Weights of a small GPT-style language model, trained from scratch on English Wikipedia.
Size: 9 layers, width 128, 4 heads of 32 (1 for keys and values), 2.01M parameters.
Each number is 500 + 50 x the weight over the matrix's rms, rounded and kept within 0 to 999. Layers, rows and columns count from 0. Numbers have three digits each.

# layer 5 MLP up, 512x128, rms 0.134, rows 58-112, columns 0-127
512442515517506438447499490517510536430456537516474488499498432488442533511461518496479445485360668505447480512444438590456421510531469503490465400495434489517511510469402488549591494483539458488512572579519598628539470455561499408503453462555507492581520483573555514558482505565456503549472543566536452431535515553572535565463549384499471530577532484516547511452507553464573516515546
476538498470548542529597503394553455589579602439507510457397464477570526382438567489465458566496514552515565514496419545539535510448485526531404540455499511516547461497522533479542491579533536517589512511439561453589495466522591515508516512498480469549390420438550438482489513516419473550496560537459550486592414537563502528506533534477545429534509511465527585411490508558480426495477
479458493418441490436567517546481420497630514455414462539495479466482475418466540539538527490490497457566472566482501509561507518570533401501502539478556468540466551501553551435500526444477417510533535508493496499459433516524436543530591451401509564452522553564468517482410458463514494508435525464577594507592433403501405512591479546558413451525512537441503393558485489505527551444517
590503437583512410477444495495537525533567465495460417463584516573549458487490518506531588436452491586571519429563472501498511464500504492515445528508566510509580459546539565464548495484418530546582480477575516482574580552520448438511498610568496448542450632487517570548515523492418388448430453530454442458422581393567568465493500418506473450435524526439517416486407480482494475476427
513459525412523494437561518491465504488555568529469507482485492508492528570459475560509601484512416471420507454435486532441567446551529531511397506504556449435486456517462473430468570588534458454560531474514405458552496519505444508541559560503426498447645524543553466487497525497529454465514536468459483559516552506446524428508455515485509427548502478556388513487546485431520465582547
389470504514554461574491527502519502540448464472472520590460450583464473444551533595566520472552444570493424534532473550540558512572553665567480488473457427525507444475425467548496398453458458497565507504504491498476568498485413573410540503485490393492442440480487569395451484535508497556518512526529547400511583551582526504492467381595466542508485541471478434566548581503565540416456
504543540548533482513505468426563513453431510520499539459509506487454498452456436499486554480452497474512496493484463513520555519455528573564493455551425447509492405507403547574541540498554546532519634564496502533510408495500567510495616511472354487542450504442550518448529610576408503485461330552537408552506600470519493440468543420495457527501568519571436563531500478534575435533448
543489557407503417422460452448471512489507582557443484527576550477511495500534544546461553510556515492569515395421440510430351502501533489457523585539559558511468469561494588496534570540480526470487513411513450481524503509463523519460430508452548473474592489571483520523478467512410556481456582451544452440390515522461507451487464533552477550571495429499511430545508467486484532555451
491508510397512587539483476520488491480555334498550503568568556560494479505463595424558488508566421519608507497546490489489524592559596461532501485444486513367525508441400515449623418485474474605521438525417476563500425558433460634598432519501467552437393570493568558458440591509522524519542552495522496529530477504483504450405550411447525475491403539501409426423555464526552494594515
482624544594570629400580489504523523450501417562490561524485452482532573456439437518553497610440490403513473547501639504487544500478536598456430572495465501513522470585612452457545456476519429442547468504522521466424536463480597438559474577451466551479560528468537577475435425568542487469489476455557524519516504463541454379525478480492383561444443512475516559464548542410478575464464
516505493513406490521583419543436533475512471493536556542536496614380478566558461560453513526526621463500434450436495520434507489538503541514509457579474429463605481417545490562484493403526465444396541457578496508511461504526516520571476568467480409469444544477539520510484428509535496490528452545508545497541496469466508402491453473555532472487396514564501609461521449514473496542418
484531495474557432412470528469520581473516478454389451434473620453538441504503481462448643477482531522428524481539542531390471486454567540546408552553440451559490566509597506538523473454477529535559471514533527555448454425432490426504571509500540506470518550518444445523506560518499489550540492460521479588556495482483442432538479555633433500520572426506448452477487561465492574436557
534531557533517437413473497464493450486448434448474448503631521514452458442507518529442476579444481476546447533495471570463502455506442520565498427468471493508469397488459534489539461451548498503518510557508672407475520600482407509453523536552472536523465506543494543415528563607655444477545502552438490569443449567530582436394538458517517537562487608495542514580564470466453422576466
542541448447478470535549480420477537534400487503544637512435445479426620522495515547487567492539560512535495447466424498552475443498510460471508479505425509558519482525474555508436404575527570532533534453461514492561492432574477534477577461507507422500439576476536507521553484508561478551444510549539452434488487418422504500503507527491557475492433518462554473466514542660576485504499
496567526490511509492495506417425494459494508491540510552496575485477468576507500453532557549439392407561426529478507530441456385620511519597483477419483488492495491546557449502497453423458563623515485580472541558568504474452498461486438604528509440526550524508418609567489448484462472530542469502515554594516458489489532477494485531442556523473521550508500513477441576465516517494558
582500460496520470580457561446515500450500430445534489487479501529515482471582540504510398453463469506497489540514480439465456545501504448463518509517432411468537508522561468475473507437575564488559466551443592528542478533425566526478578450559515489503547410493465540522535504525489482485454516507551457556402543510450529482627474518537539529441440466392464440439456525469491626500473
539493435478496513502481478592544564585393507396469501491555435494471472470423502588497480582542463423547550516563429595425574489528497569486531517448596479470550429477417436526418528512523463544502538551490484481490506559573490540414499438605484535555592529493484494351451492468559428501462544641574574528568556541502506418597502494450459521473552446473362425512506485528476539539535
535457483482436477518509505415540459506532510492493464466582514471477411535548499498524529487506485461501441583436492573566441466450539543597415439457418438459524474514622522495518485436489446492519358470502523547530607504563457521520419470535612482535442569528492497444446494461587517449495457541534494484473526483518490520439472437450538487472479484538550500457502475457543372497518
535455452571560509466440526501543505526476478471413538379545526539526477421529480545473525525607564471510478524572541479429519549558444537455532513480491559571485472544457514476518551470485564520537450511534530537480491449535533462585483559558573520507555527492532494460477453464527454576435481390491501530516489553507476486463474448455504445441518553495495427458405475454599533513368
464525473472499401476524464468501455423489459484472561546398392451549587539446521564510433435505605535482466465428544505551387423432455505571555422484449536447491402455549496470443462545575493533507464575519547481531469547459439482572500600523514478517493461373581482524500578566491549438425432680455490610513531474520489433484529598514438467469493457541483562467500429641483552565536
487489506551465564478428433506512502478596525452544493588539438461510511466527486517444527523483421455547539569467510471530459451452520559482458521609545480505405482520509529482373411614502502510410571392520484564498430439446508447435592548514462467472417486502488490497468556512501434539614522428513459578510525494597509471506520528495543530558462419486570554577498478532530496575601
503533496544495535545539484397484500499489405510493480513486469457555476562559437483424510508580386436524498460480516592497509454481567472461663512480526442549427529499548491453586509557550539393494460609457472491467490476566407492541472550500479388615426533438575470508441501472521609481579468556538445470548534370486524552460517496500529490485412527475415543526452538444499434521506
527513589527404551559493560484625616459584465490559499459614515551496521514456448536499468454529575410463464563422499437461403484394506442492453535554540527569475454429550412477543521575437493484406507495450523455546438397515534481520537508547546571587478535511451518532443471533461462408478542640503426511514530474488539427448497538457486520535477514443483513577480448525546541546522
518512505517473610519416496457509567472608446563504553583453512567425406432523512506544520477552555433494412401534451611447510526446553474535502510562461498364462562410542521479541557514461418450551481439549538517512433500516502500465523603474483443462542521457498451568488529448462522452480531472605488422532444475471520436579438506523407577552540540557500570531565494438461576481443
557366455501605502498482569522429518489515550479541520568519512534449456487504448474520542487502456531523558539453532497639472562467512493493430580501570463467467502499482574460492481329506588430401468544462480471531446499414502480567493476476492425500425487518552581489578581389588469500539502538500514452433426534553572558585486500571495531516485454454466496509592485555541593482466
511496476443569466558416559475540485478415535459455574532464644473550476458447469489463538470544476579453534586472527524400494462535534548497497499515444520556545606536444417551520498579538541521530544502567481524615517503465504478499570443588513427520525473485499447457375477549417510485515593394426475585521468491511547415404501426501521460472578439535562530468548546480472536570412
548507482492532567504556492507433455521448544514463506499481511495438608422409514531479572412489534503526578528499562476536504567433487586512526448577495539476549490443456468472519511511515508506554539533581432408570539516390532498494427521497502494464491437486513484479457497526594520454472524516418623457499468512560520467519547492468409528509510456500481517445550427508555534552395
493526490515471499570468495437519503531536457452506571515524525475485541457554409549475533509525496549399511517462520557410457564513529473467467519547513515482543518528482519428467487491477451528499457548542467483502416496532495501465470479463536593444428533578517535576469491570369564540568591522519524436458448487525417518494454482575646505456531471420487472596549523466501452436400
548503560519489448446524524566518501467508530475566524477408455513474573442421509514519607479511523493533425486517448526470598635548493560475543524527527541425474482495543379509521550646508428627617489407523473452519505497529559510502490483445448444616523437574485451531599430434516508540516453461500520529415434446480488531439539485492489494463471548469550479475502502517462530493509
422425521544506554527506576442539430462423520485518458553555433621434495494475492545461484523533484487528353549475551577535539583550628527528525469464526546519387462529478616404583480546473463526541542539454510456453516496553556515589551502504573449458540499474422497475418492586449565476489501395520521484520566438468480398477435422479429532523401493569445432481491486530504525443544
523508547476624507512455519489463478481526493546500581573571496448504372538536458521504517480459551550481446472491443537552489520450518394445427519543490520581574504335454514490612501465563434539503523546449538462473543464542494436461463536483461467482547623490517517548563539578462523509451482423507541434489550490506473516540593477554600516405492506472412489497561449481544465512550
454514455501504493557513451458632578553494407537465508395432437534479531542539455528486643507531479456468455565507518434477575556461525504494599491498457478399512474520433417509473525401558601429528434549493497461413489575461511449480627464549480412511479443532555487540450489449594568485433448553424406430444563485524491512487414588504451548457487509589513477515552484567544507429495
501537504494530569543527488473557461446576534450473543520490536555516458524425587418488528446442419503487494486434471534570479524440561480484481506464583527510536448447582474541421468491488538562567570599489472452573481413492566465448586510455480487534513511445399616543447389585524468432547435382482485500507438497509507498579513461507582455548488521557459509422497469470446496566475
533402522513579526474496491474432520467532468549517433409479467492500508511471553579608570563558462490520508517417527447423508598524440469423468530476517582491561412470496483424545416547420435548485489540601521458514521518528434490544496491543505459556526450491545578542510525442557513616478527505411466556568547426489536495479566397493464573465513467503497443533478487519512502526518
514502455533498506543460405464516486505442479502510412501480496557548424445449545586422465517512461484507462545573546501489499566545550548487434507491543432480566524484550514476549586577567438510442573422621474462438485515526489477543544545575539574519476574485531567470604484495502499507453440493546480459420570485499466510455472512474519472566544539516579461468491547404512432298410
477451540531502528608472447538517466509542456468504433435511547426502530451546501469560605527581519499404564551560599531513447464568538471527515499572468468511499522508464490489555510498484468475451472526567502483473388478435403445451512528530547429515476509530477486439442498417469471398491441602407450495590574520519553475494478532574473466575560491458550484500493403409582494501564
391520481449354508521456537555542532513616530498537517396520455470483500509498470479452467491476482468600486438444426467522476515430467510486475480577477557463549440445517488520469454552579505512514582525431405471519463549549561609472466507465547554587516487552547513489516549498545587522529497487548584439517493523465503497473514587467631487524545467463464444525534541464508575606408
550478458500567562553479577551531473489519512559464478498495439510472435493513483498438556513556448613511484468563511466468596422598473451520427556531552487497476493409513506526396357493441428463491371443459484474559403555451487543526505481568451476389473555512576502551500434540449478395570585402480396459470495479500524444444509521479450542561497458524554535396543455438483532508473
535520539573452496566453507447460562512487481582532548473545472506600449454487440514518551448437482534541484555451535430584508440444554434524524513508629498422398452458521442493475542396486514526505496448472527514468508571496459482490511484618526509496510544545462491534513443406469490509504466474508424462541420525447546538482600527461412626472450475498452538432505591539516531618459
418488515555521565480536553453485381488517475585506471543500525528556480456478565448463466630450511488427426476479485559414539584478451526426482455538473406553461502445473655418515533540556470463469595439541592422491500533555530401515486560462559355535537506502521496393506491502504532461478470399404571522459551459499410522602468591449535433519468518505559451507437485511519487512482
486483451557393492489526384487458554460611475493437551620427529548506531430562376559545560472559549633495493528483459536544519565519497512569533501462485521448458543524525476428469452396587546501479485481493478543490465400493504547466527510478527493538578483477566497581401487512633480454514627571554459447494445542572490617467448507593487382409526494502641510494550424556482460490503
544582384470540554515484475518544450472530502446520526463495621485510449484443414469547547536518488403443440449514446521468494557449518459511481536493567544563547529419545516470522443543573425534507557519446559510527515548507535502480440556506501525432520546518469564487439424518529481430487412565562483527503447446559452471461476500442496499588467488528529521503476475453470396558467
459598478538480521452533483521515413469554474539539621493490530581486535474473552561441488447561478529488509506519530454520470507476505510492415495505489510480545533514505529565526434524444525538452435545443465441511532425520483525492477539479526414436457499613519455588475477520509528592549456501418409536517409553486484634545475565495507577543477419503521452486407527542507490525515
473456502485476488427472592555447593424562549549497499549474475573540376488530540484451541531505550512475497441478459516472500643392469541418514358469527463532524490580428438529523584509410497545423576541506483514500507464556426411457443484458512497474451500345494426494557448500507446556607471579518493511502547466483615563538554566439420490577529551566549477539398540516473407531579
601454519509482538544442502471525476519580532455520478558470500566517494543449554483321529484552503531578501563507544589454490472479463432488416456441409522411568409501519438512535532479460508447469445486563564485421491556457543485498499431534520530501457478463605395419537622468494532463488507564539498494469522467436484473464556534549436429504552503582470434542522467541469370553435
432448468463538407534539514463514491468495482386456572460549494597532511544435444518495543477542473466431472514545524498608510489459536614573532535487559484493471534455505431576484558426521445548496616444451440462606533522490534499506514539522464443472478482521479499450490400482401472648528460429496417477554539441497607476574526493449396534561519517516548457488534471602502498498522
549457402589552535498538527444428565395523484455557454516570521538445469489491510526449493456476485432566559451448508523497498544484545473482472436504459592503513450564500574459548476537484518510501494427447481582466537569510485488476422470484567524610483487440471399471473406611479504456558509434470470390488527447558495455457407502470510450469456583527475402540388553437540492541551
502460393455476497479506531493483460418521398523553539397537592488540499523586577618436476597459462451537533522476517499542508425543490529559438504503518477511489509527460469508483517503555492452496506503456499534519427578505455513476514470449439489501528527518560508517481556469495493531474547526458491527471417481531481509514468565488453577504562649602486516429434515427449615522551
486414585543472427504500520558554541558567377511515436577514500509484472502523455504525569483468499526534485439413560561436394587472482445474474515509520496442492559481481424423472506529446421494509531514507505538444529465481541476448499500552455557556517496511469494477487535527550618546465380493561477499556464460547577427541557561467476505476518488580560445505477545561549468496379
474528492574517348509506446460365516469591458387513536390549533479450554566569518549563602555444468449472442466546514464514425447570432574583489504535496493549558522581533453542518515476571630434478506510447520476512495538463456532523454494554475470563486530506581321460514473452523548533554468424469465460552473475504432536452398405435478545527502528471537503400520504519516545499455
501525515545546447505444489467507462452565473494489447525510555517533513463529474531455470455530480565498482548542442551530536527447498547515506506549528544456525416483475536471572462478472449507462537453486459471460445462518405567492447461582545501490501539619482526534512573548645460463489478540520483465504505414520445491502454432543421443401519474483534510510527551548528551463525
521495543435417545569558522459347522466511491488400524491514501468444484464450475494466586528515541438531534420505518621595463444497530545567507536517504539512506491533496432578544442395520463544440517589520380474438437540535563534524539524483492586543473530493469469467460609498545459446488522521526478556500430496464464487450569544482483531440463371564516471489475501472606563519452
604441519487476558491527550542456525439503454488473422538563478500375463416467480526489442394431520550545444531520517488552488482464608481580542619496561546521525416509413445562480565493537476487401411522498524606528479508463564624526473544516588473516525553469484477460589455522600444418487399551585466434430542409609549438503481471469508425529534463429550479547505484587478458433471
570575486537500488455478428519555495418542517556405514444493571489404491460437492455508464546548472479551492414605498499441475615419578447571492506541503439472484495625562544483572501506517483532513583447473578456459471585589476509547540482524478519517539553416506472467569464482519548547534485506501505464498464422428508497458493612521498470446459503450502462466500548468602546559499
508499425510427596593529498459489491542491491538529447552510489515486521458533446541456531493554424565499559495447502460414498443511471532447507472499425487531503458493502499537616543522534538533480492550560408571560477498511528540555505503498458412475413531364479491408501516520448569499551482551422532475459407417528574536546509436524414525506441498410518515520488650569540484424459
# layer 5 MLP down (transposed), 512x128, rms 0.125, rows 58-111, columns 0-127
542557467513506486542503507523467403488508549502483482528436590479502499475445432479547573543565506448568519541549485520369531567435477460465474448516559499494497479601464478478563564448553559439462479587493408556640482520530469498537430468469518524500505446542467492414517530406457512465504480408447575483560447477458531487479354514570507544547526554434594553577465412530625559586555
492474560453536540433505577535440524500465555482519447582415525502463509507395490558502541439531510409487439440483520506403537430472482556476402566503543569523419523516487545502407461464518457393565568491512476503547529531482492564581431505550452524509439482580502547513559485473525432555494423535590481536490491555494562443491510542441616457564454511429517529489470453547487414395439
621509564526486614528564577405472531463487526457574605423540463488493456483518511473415435545415543500464473363561546555363531483533500506510490534485417510533567527455485564511561524554428507550541519489399518557491588501543502461384546481595562436476512470570520509379603493530446608591551524514439448450512498507482546503538539418446522468466572461527598481577447480562498463525500
508552355407477493482499380440478558494431501483485539548591462428456470500477525486480516459643530496527451442559513487524582464537506512459525489309470458555531533481497459498504516452545482485550604554473482566511431470547580602456437505565517505463554534575499536585491509493489511497460516538550518514488485492511573469491535406473554535523558464469541513468551544451541510419485
501549511492487564486464510451488448492443399460549467478530569544497490555535500500457478597480571531498579547538542487632498519523455471508535502519406513546451510577489564515457569547470487513443523432493542515467529425421538461518439576491571504462468538445557469493485474517533485480505532432531544509557505575593441519547514474565481508380593530434500492540510491506537543529458
474439426562460491449476525464448478479518620580466475525467338547592424544559488496499510496415545461472537473554437400507470466620451535509471531416546506507483461493440540626475453549494493540476587503500443579533542560517540448473466453542557571528492412488575564508556480475461521465604561418370464511509502554601475432446506547476515546412486557449561431467498455534444559584498
441447551439480648410426551530432508495533480568415521487585455477460501483490530498525545618473479520502498549510586478509531452429421401563529454476417547467468560555449479538457350411539532522545521485535508450396527605536522533440491532535531512463492614534490476526472548565513525586560516421577468501529562492541417530543549551464463438471509477425514535562482549478566509471530
475546479490542488457589483504507510542591513527466552445490502519423481562438486469547482531430501516478410576607571411524500458539510466516418412583520477545511542481493419511476458466479492604492547554488459526485556415469488529523551503552517500469430453484608454495475462468576517533511452556530463534566441485520500527483522504480497478453455502576455551433453433538529480484460
610485593576500375524426559595537522468456542526598474572493521552509530520459454499468457432634468406492505536422509431552641494533441390564586411501514502486532554393472589440520595458474481476470422490374499479602482496463466530462570415586429529516573610548437561505546593493499441433492483510450598537498538517576600299543535482421466448425483475462460570534518514443618515512468
580436532391426534497484520525500564522454558437467448396456513460480501541524467457560514469413511517461511418597480471502460543562461457553510453546379476497519485493536486439488539574550478504444519517485509493484491535516495518453527466511516469455499522549494480491545442447422583499524499476411484549491477479551539507421585462509481494401560522517546392483518476555486442460474
516467538423525447472502484510406451540526439452563457455366497558515577487535585573428531481502487525459449570504536566536517551484465474575525483506463561496470504536511453427466514552382546622437529508543528571536483493571495535523550482513433426497536522466544593649634509480494522544476490538458553488446363568500535460480535524504443515462461524521512469466513426536501523484429
511497535504443431452527496512477503521446479440476445530466549478489484559453447525516469432488531526523507462465517472503505539515456449627489458452518556478536541486468486450583435460463508514537547510405450467564565449483458508562556490495510599543461515502422490429454499472501506503484474539465543487504553527504576544500456501437552481365515543541455591497424447505442559538401
444503495530488533501577519488498515486527531535486519484418539446488598544459449576587407458454526544412480553555486441437424512600492369466554474546460587575557467491437459492563444445497448503553563514511496495561443490548497483557518427455499501446497399512500519545577438476438571460490495448461489486469465455529541436552541453556508582486475527446448418434490609508521528461524
532493443446428345474486542455439483353503487440597564461551475461418556528508453438461533572500512458578407453450473445567463533496466510467432522511461374493548410482547394420554502489469488534585470527457426385590561412547490506423449508499509465530465580449590534392634508487568581517549640480482508493479523415479520476543471541474559537443546493696503507435557421478522528512428
532444498433435563420503443572455445464436550440543448468535580463532549565516468521417572526505502523496411585520494421454458525541468564475491473571462541457421551501555550599544566547514527510492497388422524448429454575502584548561468467627476537378383477543449470541518572503463478524591461553510596511494532472498478596459534485554470506513609578499496505517570476470529456507504
513470505494496601519507500559493484460502498479524421448477482482413559611456444472474540502473570543457497473547569532480535430534468435493527477539522523498469407583475441445453418556465516507544459500537510478433463470568517482583449539481535461547507504462444449462498542395491537478462500470412458524546513507539446547463507507429513539560394517445515511611536441502529465543500
572439508359551560467602460546463443501463485475548466513493424505465585486559520486438432466589535504511498513501432427413482433488429504470481556490476589461469633468545477463541555509488652496540425463478425507620522392549507440468482467492516492439452449510531464562545465556499526545491494551491456403493512538498508492409505496470594490477516548537476520507540427544489545468402
366426567483550551448545509572464456488517566442451556512412441603491501462526529503490499562535516476457505478581484373532586551548528514482538530530515520480489539467442481520467392488493487497500554496518408475457433508461569550479491463501497436515599443496558447559553490481491467496514542434435468604460482505444464532495531483498408555528478476444510402565508520472521515498453
424481544493507551538558472561431532540420464457554503488571460496475465548419529509479436536430541439440494480484455460483541614424438491618463520463481505503444456470484478549518514541466455439433461440493466542425539527500495563420495528529437483462496480474445493511538539436470509431562481560466470484435506389528482459481519487550523553515491428473586501531483556465436483526598
470479450533490457509563495483522559519522508512481574494381508483506378552520493453509470623468483465418445507491583486509494550489520518584467531403547455531526609560488480521395523478559532447530564383492486542514473601427628482427557559472507595528442506460455484435428461618522471443442460434548449515472512548439449485500524464485530506616431464473588499443504388443426632566438
403482459545566453516527428489589478541515549431499523440487401513560515488469431575486462566512438421522591521464525551508550413494533530475476490502501407415484490433512529383573419595518539459597441502499479583502432489475526591453554600427471515504531464530607491489490476407514488474527611437598450421528482455482495430564468569513539467442562431561585396548584501414544426475575
425484465622486528584517483482499516524537565552501500545494508531499499462533419489455479469564495417431608414503571508480583465557487525453433466525359537589488456506518525419505553608479579470451458500499502490466481480517502425509477539396491507528454495553532473488614514457604520430509506601595479435547442449483585592612426578520451503511546511510434433556396492472492465456567
485449570537416525501484483505469518595399474500514532548392505520552502614503534546530423578438478483475509533548442531569485618436519469555515468447496516514462630513460490496513619588487416538487485434484432491553478531500482453480422460544452469503485484607575516439421485531491548472430508525500491566550506515492518464548484567500432487482457550418599501571482473503479460475483
483530491500557404492404484482499514476490456457569481467442644531463463561453513434536406557526524576443441518521524534540554552522567487540525481540491459510477462437553455498513457450434431454576494520562499504534526455536537466511497512452498541494478428432522444497559426422508542524417539539449551525386449561492530447504475526487594501493517511565420501435524434494507439486475
450385503522533376511419498573465538432510519374533535514449484553459453596547565554494528497443466617535550499464387510600491487500536528469449508537419481549487470589537551483487460480506461495542510608443537488529433484531391511532467431515571385475555481503514461447534468474624428484515506531461557445535511499446518602425307580560504496530485490580470536556441434503459521556522
451580496425537500487535546511414494369486512478474508484468433525608479517503496461539512593554532484479538464406472458484605515571550512445367565381453570437556449567499456427468466420396447530502382429503407467534570536530597540587545533538477403511485532484517492384479467417543570558583471395398459510477630538483556531514452579477464524500539446501573527511496414471543448567568
576433521464495441566553515558463443384553493453409474513455523485493436492529358532518461595571420503461491484450550554540501452482508501525405443497418470456507486454569512496449497476576413476518474485525537458479479519558532462520538475419403470616453426564445511486505564492496481572480397422530465410449481432500474490619415553515563625448458525536572442488486538509446405502433
493421482521523503429489435579537543521513470487480495449525488458527426456568543487587467463432427488551581507504510546514535489446526397456451537423458505587449503470491512520571493502516510489438479539488470505455555596536480441493541524506534460501424525386557532551505476419565447512492492553573528483519520454546513495452552494430448526484567518564471512503490497506503565499465
537483425485564448569530485477545468537538593421467427530452481504409487542528467530466543555502539460426515556490462598535413507489574579521485545481524393504397476492457496463532525559497500453503502534475443507430426433567452515441452471468545578452473511559641612434515520472521524508410452550510495538466482515490542485465462431447486570543533546460514467501475414564459508578446
532627500470576536409450467461466472529503544473431553502557553441567520564510417497518565472514526562595512481568484492458484525550517412543457500537548520529586520418555508467522499487490523547465605437460502461470571448528495521444445423453468434489554446437445440538508589545507531450496541548515450482535477456400517518436597515547469499418494534545498591495570472544500412543549
453485450519465519495466451494497577484545530547587496533449599475475568503452460540485521522569424486550566511422556504402483503559442564445491473593494504510502457578505447531507554498409564515525393476501503565557525527490497502556563546539459507571469356477477546551454543528540520510479534618479447421557530525554518404528453449513464538537519502498537538515520472510550473576545
461466522587425423514550476537489508471507601502465508612491484400458500518488479669629492461539545585558370507527493456457500497454478493485467518352547525588377570577461522464498570561457528387505526546519500508519498531543506454589476527470490492586465496477462531493438469436637518488432405524454533522511529463490429402430511510593507477522546450423471479611483576523571489375566
543461499454487553400421537496441497450518466402495455471570538452463550456550485457444452402539547541572526519418435512584382599485493418505433585493527493537473478510580402531501532488489419437510551489465444468548537505494482484531557510451580537541515553436519495567509458472540533565579488458432539606418515494518486499459360547424482431532521550484553510524515515513480518475515
407473474468570469422496504507588509487483514451489527463476584518523440476530556461405489447489478413478474488461522402579486499490466523427469489588428516499574458471497456530446438563457464505423475439489455463389484516457497535453531466624534463446501458451620459544431616469457587534477439483474511476519484511515512630509550426604475504506517516489524517462504450545439544492518
469404466588563452538452535520530593582501452556540435444507540546505475465440454549507503540430567554550603523447495458491585493556553563458406480441574510427536541496513550503647507589583461491532563419620492560498530377438418465559495533555414531410482591583497574502625496481489537505563525500530465460487419525486380461462529490552536521496432610526581505386553514417501456421517
526562545492442567502460519499550493532466521493517460514467454569525572482535503503553464442547514536491456525479467470518561462434470480475500488544512444520501442471434539522356488423514560525499468455387540474532580484471553552662501552492451527467491539454520496481456569545454521481328464554555577539449502562428449531432498430461527480597456455517492521579489510539557410481475
563558422503599421538575532414528497551475467463555486514412464458550486464528453544497512444512443596414529463441432528537451502504473432456527499415484477564552465523447508521490430520498470520456415494549555482469550471475462386524568529478478514433427570575523522456433433553485384469508510547497507473479461526488563465501495552535437447488445581539548544500469551545527538444490
498580488520452317616571479606515547478432532529484573520468461599466440465513481577547614450468458529490535502488480499508475445491489490437491446481510521530496516411508524536548439570425447435533550567485557529497494605471575527557434485469546522485530443578484548411546511574545524457455547542478483462437514497492544490548565534518477466405434576505515456410459470434482504533584
518394486409569521467594526495574537586508564556428514516559519449656477514472513453577564595431565509404564655472539498505523478522508546616521495505462556553457515499462608475525506552463511466510514541542502527487479546477606538468583571539493530402488526486516492499475390420411500547510462525544448466565411487518603454485490424542580542506439524459452523484397509477515573516517
562510557528483494518506457581460478602445525495463565504579444458440464522545459509548439358460541632567533600540512545472468522479479387503478521528569439516563510427535461483517447533433475485489478558388468482551493538456487560575469440469434592427492540572538542592456513456534444508477528451600497519530537521455478462451481437536561503448512400482497594496531550457531536554534
464562494575512475436507396574405443462546536570466486553502494502495430458534455625465473471596434478540595560366474432463567548585482539445446546429532456472507367483584575506548532547535520504530404431539493463545533452449447430498445538602575472529363478463420501547564414370538477528406631480552514569433512556502454611484429655440490554505489558528513510535517528479457490477696
518499527535533404408535590448509473507489497466462433437510512577412566589488525546549514440560599483626570562523555494477415571496498357573538436494468438463500429497513538442499451468515485494472468513481590514468461523460491521416514399499469524550474518548543466521563528446450465512526505570519583435481542483549531547487510512581493441494527517496486546395414541492610523424450
503495482534429405440518479443500472514561601509595525497472459532482483478527409502544422493449593537506514538499521515501599458529497497489528552502584500650457591461542453384461491463458559448489534528473472443561537503491500640525490520377557484566538523477519570438487439528557564442536546487519536461453493526554528569591450542461507449456518448397522572543412484552477574485480
540577476484479502603504412427553373551513364397523559398474561405510524481415539574586408457518425603533519440549478477581497521549576377552516618564460430469633557450491493449496517501518487457561485474421533474492512568440472562463599574435411530498619519596536497441433587515502470442474505593461539547583508622527494475477467387491500452426492464456518582518550512447613470516440
515536473489425474479453465532519532636500466430544503534500523490529529437524504443486452467537498394532591558567475457573401570497502511494432478464478459581496525512435514457458472499451597549414479516409564533483517616428416538495586548583496492456506520525557481457641496567560586584537543453499501477486556539464485513475490426494469380490463562402488354418576479424460543546536
555592525510397529546489430536546576538507465490506509532432520437489507427519481480511514523531461545584426466506482596459445441544537459539521583444557578511533415359496486380508470499520512446540514523559399529515522452551563571544557469511541505553490455471482507530572583465525586514385487455529559528536468483481551520504466495543527628523555506585553490519507476539402525511497
449575504575414432512516498539539401482414511489527461488440441470528545545479461431464491541487438377359471463487533544491504422537496467528533512583523414494474479537492422463549546588505525550509540558537508544567458534398451490521526506572525535457454467561490537513498491598490629438493509491511484474496429433538550494584500480518514454444523588583506627479553553473550560399496
463395634511507514508541428525430550536422492447430520523456483528526498514452503509529506405488470536525507424512525446456518543477569491512464500521482553475452463491509446533523510477514486552579550480445607571473660530482524456477463587455475483520468507527638477575497455551565466537482493466435516492496615584470490540558599549392559578523509516460555503607536422530526481420489
607511497578569477456484531493474413462513579476481525507481606445542486519473524508456490463476451489448524508500632410499511517525527436552430549543579515503455449536484447490507499446523460556461516573484546500549487575494490590477543534558557492481458524495637515466571433541523425567419430461544400555538480526490456507507507429456502521511473527480485464447491415515475451545570
487436542472522543497580520584550556552492587505493475588485470525560474510457518570534449460492537463457509558452437435581540511507539488544490534536531487538451474484584509450434562503534428478499588426562527496524535441444539497503508485536512574508551475462454571494471527544504450456479502509497555435401549494498519457580536464440449554482522441470512500596472435577549436465443
454390539547436538506524481575502467547488491474552526483490442478516401516488513470445537500526494463404518445543515565582507480549456570540487463510525465528532570564535584560473483515493553450410532485497412474528478491545563545495548546553395536431490531462562509418536524478435487517425566521483493514524537494514597554524578458516498480526506478502472574606458444487572458460498
490438464544447634475487509457548534440452566455522427506471522518443573547528556488488408456548512535503562436578457537365475438461550407523481510539528553565602488515441563481576584460518490497548565448529458468532515498524434522435461528448481479410483566416559491495487438471470473458445461482482519631517532516551457533460553485530458420452506496530521500503448655527510491515478
436591489415477384502459530483467582601531506564513588405541527482555481526475500484464414508456432563499513510526477489502536426547575498553489594566523501537584410420532498532592500446468560533516549536558554500537491486557418503539509543520499584463494484513563510582542566560429489473503578528554546597497557456475418569521509500519476504389583537520457528401568515502648468585513
496554428410432408510522559420559516481500552453501456508456443447574492560488456532622486487446511516506413456484482514517468589525579559601524518386549509437512500556416483500489508489499580506502534490497402509447515571498499475535552493522481508459430476549527532484534538510423522516465531517417551472545500566510473498494478437550502510503485444523575484522493487529528508458475